Each number is 128 + 32 x the weight over its row's rms, rounded and kept within 0 to 255. Layers, rows and columns count from 0. Numbers have three digits each. The size before them is the row's rms in percent of the matrix's.

# down: layer 2 MLP down (transposed), 1024x256, rms 0.0894, rows 489-513, columns 128-255
# up: layer 2 MLP up, 1024x256, rms 0.0895, rows 490-513, columns 128-255
down489 097:093151193144091093160170122086118147121117151080126154136133104161156139129048135120125152140106113145131147099150066105151119207117098122160066033233145136146168060115150112125104132135152154178132093113098183099154106115153160120108111133115130193157107145131140040085099101125143143094154116139143124134125148131173072169214155163140133110092115117096145114101133136117152133181110
up490 104:134136067083077159107143147148118112126039166160137109110106114138135073092105105140143142129141096150180095133059167091146123095152173097161145150124124099132117146146118154128160147109114130149151103150144162152143129072100141105145094108093091170134130173101134143180167117143130156112156126109131139080091119134111085136123114127137085087242121076100106115128094115099104118158120
down490 102:153145133172131140167090110101145152119065099130186134131129093133133114115075144096120119138090156139143100101041126158130141132150145152149126194122115119158146138142122188152116087140107103168173172099142106098086160156159086151161079093118186133126129154108159152083131151118106102100124116134149104073163141139142096153126114133149109171174157141155100126100158075123042075140111
up491 103:133134106089106144017124140138148055076144208152135114098152161106120078194080150131197161160127107086119106122118127089105196084107164096120147055143138133145130161130122150114142088100120189121212163144097146119111142109190108165120140115105136175131147117103107117185131114164158072114105086131159129155103086172156140093160118130137093109152149054108100150111105118161148142119165
down491 098:166099084130121117157071103125097160144134108155113156102175169146087108150166115082131145129092144109158098029087167157139130125104093093109187153137169107130152131146127119173098108078137145084131187174160141122098137131157107153183121083109135103168068077125107131088177097136130137087155112097141200130123076148110118139130171119063093092098100132092180131140172139145121162100137
up492 101:104115088090174096149070144120141103093135157106102104141137123098061132181153104048088134201128119182130144116134097139106144092153136098141126140140178104115130124068196129139156147171127151118123162124161175117177102072106075073138115119072175160108159157170109099152152107126151085123090121056118136126103143201160139107186192143126121118165139105175176065127138177193104143165174
down492 095:159131122109089146148140165112104041132149150089100135163176118204150046118085111113135071093125102159041181128176121187101154138177153127131188093114113226118157096147125170098170072142062134135108141132097145080068119116081077152094146102207110173140131120105099113050133089106129127124130146144143090196108128105134092103168071136145102103098174128119109087131113099144136091176087
up493 101:155095112073126116082130135136152108136122175190058128156070163159134061122135130106116180137111131086130126137145127104075105099153083109173161150088094143169064127132112089103167095115160163138145097127137132167099110086130104192117160099070148158090133128179078144140143190158165176142128113112157115108104131141115108062154143089195145098116139133116110102147061124165142177084068
down493 097:122125115105134107107104082178055153135161144123172115140109154136123149135107152146174155148127143109140131113127176125139141148137156156140131100132147111181140126053149142076144153180118181141131132098075188096177117126108106112121089140143132130104144157143056090111069137088073071174056120153127174093146140160079156101131136164053187131133154117116098088132138108080106117129131
up494 106:128075055147114152127107179065128137142064163118071084160071136092096086119130152114176116140106130142154116129095130118106141120081135136157129110161169131103039109146125119136093126117131168137157135134133151102142142101113118098097147145127176127131119097164106139145116103177152151084138114067160148129174121134151089140199133130163137132172151164117127160061106161128148117077133
down494 107:128195118094158141086109165125099144139148152107156136099158123059105121156140121149130075174175142133098127100120110160150104137128094178138066155154097139104132111176120133160093070131136153179099070148108127108124104141132070133078195142159144133121128147133149139116108075131142141079147096087145104084112154136183103125141094101103138058137064105125162141115138103110135141147122
up495 096:122144132121139123043106098081128206142100118162090150121124113147123112119102127111145097071134158150176096122075162094115122129169130176098165148102174107088116174103116118164153147094061123046123158127150159082138155156044119063106136131118124131128100157162089211151144118157158148144194121065153092093122117100099150117117125114174123144134059119158124129111138184139152087086091
down495 091:156092113158102078134170140158112079166194188130134148077118134166137156137154081117145134090077128107087141119126126099139122123130078131075166078136188166133156114138113142139152119080179144169167085127094088073105124151088106123145167153164131116054137118088123145166071109201136173115140130172125139137169124179108169146069134086133074124097087159110114183105141109116189110110146
up496 102:141116110119126056119110110097114154148091139093116158183101180199181118140116173147086126125117171130124153147082106096114118128121155081107217098222134160132092129127138070158095170156085135088175093127081088137118207117145101120162169126104124148182088160134116157106143096159098123116127142158184172117156145123052122118129190139147135118120118141139131188120134157132164131084126
down496 105:109158196111147151117067107086190109153078098065097141118182088148070117136088151188194112232138192134126120111132057107146106143044141117126125102057180155166109109118157132177121159118143167167086170156072144124104088120158109081094198111116152134171167104123136105134123126137209147158147121119155080111148091128106099147129152145065109196132114153180106161161112094135114128144120
up497 089:132088136090139135150131134143152152125118113158137138193111175110140135158076089064152141092139133108041075120108172097067171112093091104087151093113091117065126151149159136136133111141055207089145162095191161097133098131127115115161141146111150138059146111072068128167130085125176150124133122097126157153072099145109089093140107108163072152130138154171168134115125123075124130109124
down497 086:142147130138124070118114096139170152170087184135108149116109094100084132047137181170101132137107095168140147182168106126206089135139155133165105160102136136198135105137130109080156136114159028158101084130102050187113144156138151085114093105146100176151139162132154206111094127130164104152086156117145122067173172132164141140103113147090200062111161112099141159131133120158141152096161
up498 095:101069173130106175149127113096103056125145117121095094092150175118145098164119093142124079142085161153134146115102142096122140163127086181124132135096103106128129162100154127153106138098058136138051066144096108114183099116100066118166137146161105124141130182163116129130147128121100184187114173046186116172131139142180098137159155103178128083185117032112132113116166140115140144119124
down498 095:105189102132091144125160197151132126110149145135198084175059072120152141094088130122153097093162131122137133123128160153133091137136115130148071139121142055172176110119165184112111156127184166090133141106172144140100128097147107100092087131109056154089136111133178071105129115094171126103085128108087169105127112086107157121121102094161090143064101185151114089148117129111130121130142
up499 097:110132116076151115033093113106140141111095228150096109089107105097078143110115095109105115168105158078118140145110088084104042080149183117169111156131158127181107159136126117065140101112111192128069122115140123149134143176154080079155141161079141144172178134142188122121122103140160115125124126133070103100171130134159116106202088139100166138141096141136132171079169131110146078084146
down499 096:157155107109118103176092152185102126120157119173144136107056140100204102131151145126159107107158099153161124116153114095141126118104117134109197065174123156058153161199138102140117153117097095091135112121155127088083165172122165175114112112136140117143064135133121155145114118103083182131182102091147207182106139122040147152124141115136092086100091096130120128116113176095119114228089
up500 098:126100155112138095151092180122214124151116141140137137129154134147179081170103139159180114134122121105177096102074155128068100120102094098116137058149139137122083211130183118103062100151086087097131126146180148158112104159073143091186123109092099162103167181119141175156125140207148142134113114054206098180156145075069125108125132083136118137102107112090110095153144151124069100109105
down500 096:088123077154098101149095157123154117127171126053139119143115149122113125091133139119164222109161126130110107084144146100092152164126132128120137107099107188100169113139142119069158114070159166132163148098138146141162088154177127125089141179121179118137121156110107110190096124185118163086101109173096150052150128119128083092131065106134114165106075086131122170125140173125142160112123
up501 100:099108147115110121132167114054181094140150204106134118160147141135190131122120089147129128189117102092118147102074113126131107134142138123108157106162055107155172190171098152131148118093164123091124114159187204117123147110118141096169133151143126131040169101148090177153136154105172127108084137139116148132118105151108122121126148142147171128196124093099100122104174085142107172100193
down501 104:188178164142105110104134143126095176107116084119085154150132182075096161166180141169138121110121183165093059109057068096119119115122068170087098137073140102144254150157111117111127127101106093151133070054135113147099160147195116086161170102147142126178096174151129128079136107114151161118171088147108160129117127085086135145155134127094136110129099104159152131146132189053126139168106
up502 097:181098138109118139139115072133197125058140180150111135069138153114067167107136100128109094043134156138082153121114127098151145110116174142112175074065192116091129184162127142108161175107140117104112145132136158154120155132045101130159127052042114100148123140123120074151164156161123069176155060088108100157122116170129136111142138101144140126133101092089078079098077208060126125117084
down502 091:149149135147143118172098140117154066148099097098199123124097066132155102059200180120111154066122098143139073089156136208174183169143108099141157127093153167191143157128098118099150104121098142120150087148136119141143146066117117125110130115114129042184188109149176149129153129136168096126188133140089128138128134147132190103147150089157087119178145116144167066162161122131060123156140
up503 105:162114153149146105124116092069149124153109166124117157169159149153137135149137128155128127080141141079199071133150087118103120136063156121084124057073133147082118139090159110130121169102169136086134109082153117109079150122090135110109111134122125144115155145151150094151146124145069122150114159106125118136136140101168073099111158125135127131117106072105132094095202148085098134105143
down503 110:099107110064098150141192154126133151115162086104143092092116159108132099138118098115125097160130133113135156071171138198171138149107169162115171111148108124191091124104078145063151148171151113148145118102085099168130101157165163224124073154104117133114156104132144192124175101116143128159141094147149103175142165154116074144132078123146121129157123130089106138134144127124101142111129
up504 102:143157093072139084133073145097145126159154133128127112122125100109112155147143086182119100153159173145203143145105068078082114126140156109168159058165125164087099171132127151140142145117118138084173115154155174120141112163159090151141158121045101134105152114072086183169162131117145082091147095055100077162149113171032117076184123094133121089170109114159113115148153122127141117120058
down504 106:097149183187129114103123140166086100115170172115129043183135143119144123094147013118186137162109138086121142163112114071153132159135100150142101127146139066148163173101151132067154096136175094126114118083117100128111139109080115129143152159179136141142089092161165090160132093147221111169113150110154132141112113163183197112121164122185075074098156120142142128153100102112125072177097
up505 101:110094160098135160138077161134135078119122136173135214157159136099090160134116105132133127139123099111175103115078126140115125173100168158108115096168052157124125138108111160132098150111127164103095074099152196144169128139068161126169148117098076133136098166164086160173120116138091107181119197122171147150162044134197162164171189110123143192167038102105121133106045139044144134118151
down505 105:194104167119132167084163088200186130155085112080144108105059162151167112144141163165121105118188097066106178132154113133136119173154108133116170116170112064089132139139142116139132134142123117116126154146113127106118046105151152108118138128095114197119111097136128100100076081184167079160089083101157144174095135101112113145140155102130218093119145168134145103137141107124139119118132
up506 102:109122100133168147118106101085094111090153117141144101155131138144195081168109150094093029138137150142129126177124102095135138103181108078095106100173097102113054140070121075108107183099158163143148153083098131137183118093128114128171140133078096116155148101145116127169130105107096152090116112092156057116136116107138112176096097141166134105113143120129091120094176143133167122115131
down506 103:091204139100068117092094147165081062099129132047111099106128113134103103134078073106132097091115147188190211126074182125127199033097063108110152179143162113137092090095132191132162097172113107145126070120159151112109119139083112148161092176122155133113111139099105107095136130114109104102117130184097132110141164154149117099124129114139162130135109187137206182135120148096143111108127
up507 099:185103190120157093081066092106152065124174161172114143105132159160134088152165146109115076164183157181128157136061092118082150115156141148089098098198035118140102135109114131086134122147166116148126130123169138110116124170105162133095118081126140115115124122200115160141159148182145140131170176009182113146138081106117150195156108076130159158137155152118125116104171158118056100095135
down507 099:118166143110129121126135132167152180134133105091071129130141102074121095097119113104105179143120158101136132045180174128129118139090152139120133096116150176123127141159072150147100119092128121177135102103134170064120147122120122087176152148126130138155099160121113110156129154181119102144056120172126132168191105096140136120114133117134038115078156120163122122113130113165148135149076
up508 096:161042065113155173105187131127115152105108128103106167151166079155084122153108146178110131125129113146199135139097163153156080153128108100121185121095079112119059210142069072152161134120114202148103147180144163094126134145110116098192154098126095138095089116098101165165130138070124118049136154062160163181143109131117120149109108133127091145118132111150155067138148177147139125106089
down508 093:160119137099096055142116094080164080136151142111142145131124069197140125111132124106106131163064161179147157075205040178165116140088106150120099148123101155125115149081130157059133142169092095129128174161129125174072125133114040116110156075104197130111095139170126130095130136154110076062096109126113128091151112119074152145154094179164132134134147070121115044177120120147083121151117
up509 098:111110103093062124120127194145161069080077142096113189091136207144116082126100148098113138130101096211148093113106117127107121081095158177088118137157093100124098102153090131117131172138169151077090127077148158121095157128142142142104141081116139124092146148126082185162208165072164134152130117039146126104173057161109131154153129130153145134075131127174105150151110177098113146129115
down509 107:082150111065106139116166121094160131143124142111096132069155187187128152160103103145142147131183116123132132159093086184056203108178121096103095123146138149145150168127079079117084163132121155111100119115144128132138168127103164108116114147125123116099146160116136057183133086165126084144119190143151067117116107140137069108152169094124162111156078124113172026159158135101118085139097
up510 099:119139060153151140098115066128171128124177132199181114126133135116093165173054081140162128163109095093137129151104058080111200140141119098170137128110149079041095169088166145144096108109103135140189121156087167117131133099134124077145158119111113175158129134155087099156142084074112067125044061172166136168084091184154132115159134146154097161169121106123132105158119155134170105105071
down510 094:197127126144188122101097097156070101119136132060184150117157154074130098131128093150142099111120144135097099173122109119112199136138171107109082106117188137131172087125163161153174141138146120164052119101125141131114130128123096071132145138099086175183086142145148097162180153142124100116117138128092154104151102097118152130085145158089121104080115182142111124128083138143158159147107
up511 104:104154050127154050107116077143110101144085139202139113097199119077065136128069120133142076145175174143131161136073110107162193123131164088126114117131100180136107136084050166110126131151148131174153108165112130129129129167047140104147096092086156120140150152134117125180184130128117108124128095163165159071146082128134157154100095104154099134109133152148155090131135149171153106127137
down511 110:159166118181163145152169106136191094146076065139121117106161104101097096118144160070128126090122153179178100132084097130086109116043153154090136096081097126095130155157085146164103065160121129158126137081120114175131127166115118169150149136081173108100192142148152092118186162102113116089023145128131168140159120154151129110106093103110131166166108136103137123081077155108100111159087
up512 093:136115107089162090117173178155127146139079115110059146078180165151100041122144178148125131089153147140179134125077098140105056089151158095085139085153145102141098148145179121036138124134113130063158134102172140167185186125143080145102119094116149126149128158159107097176103133150097106169170143152129138126113153086105166156118082112149157116137166141130091182186126143151120123122184
down512 093:110138145196077141148098150107131092115157145104128150138087144078124167096195136109147125140138091140088109124151122118166130143159114156093141109172160149127107105152098131154092117163139083128155106121111108078069109104172109118075124131162066112123172140030105149106149131122215143094075154163131150119095097142132112108140133151132120082130094138091108139145161114109150118132098
up513 100:093144117138065113114104146093163085114101175152083128076114188103095133098074175169133123133142071155195138129079116097110171083165161197146097152172096151130131165131121114185139156119121152149117072119103116125227121076085141108125108153097128160108104107171100107175126130099138116129160141133173087138101047132139154119149140118105127085141151138152216086115120145069098097109162
down513 103:168140132133077103149083128119135139079126180128104074132132144160133145099145169131096122176192102062133122141124159153147147131102127161110146087134098147157152088178107130150157105081151146118201173114140163107106121149150073094168142174140104080134100162111174079164121166134089132122087129169084135161153126189178058103078110128139177119079170121128135132059111141144159102186122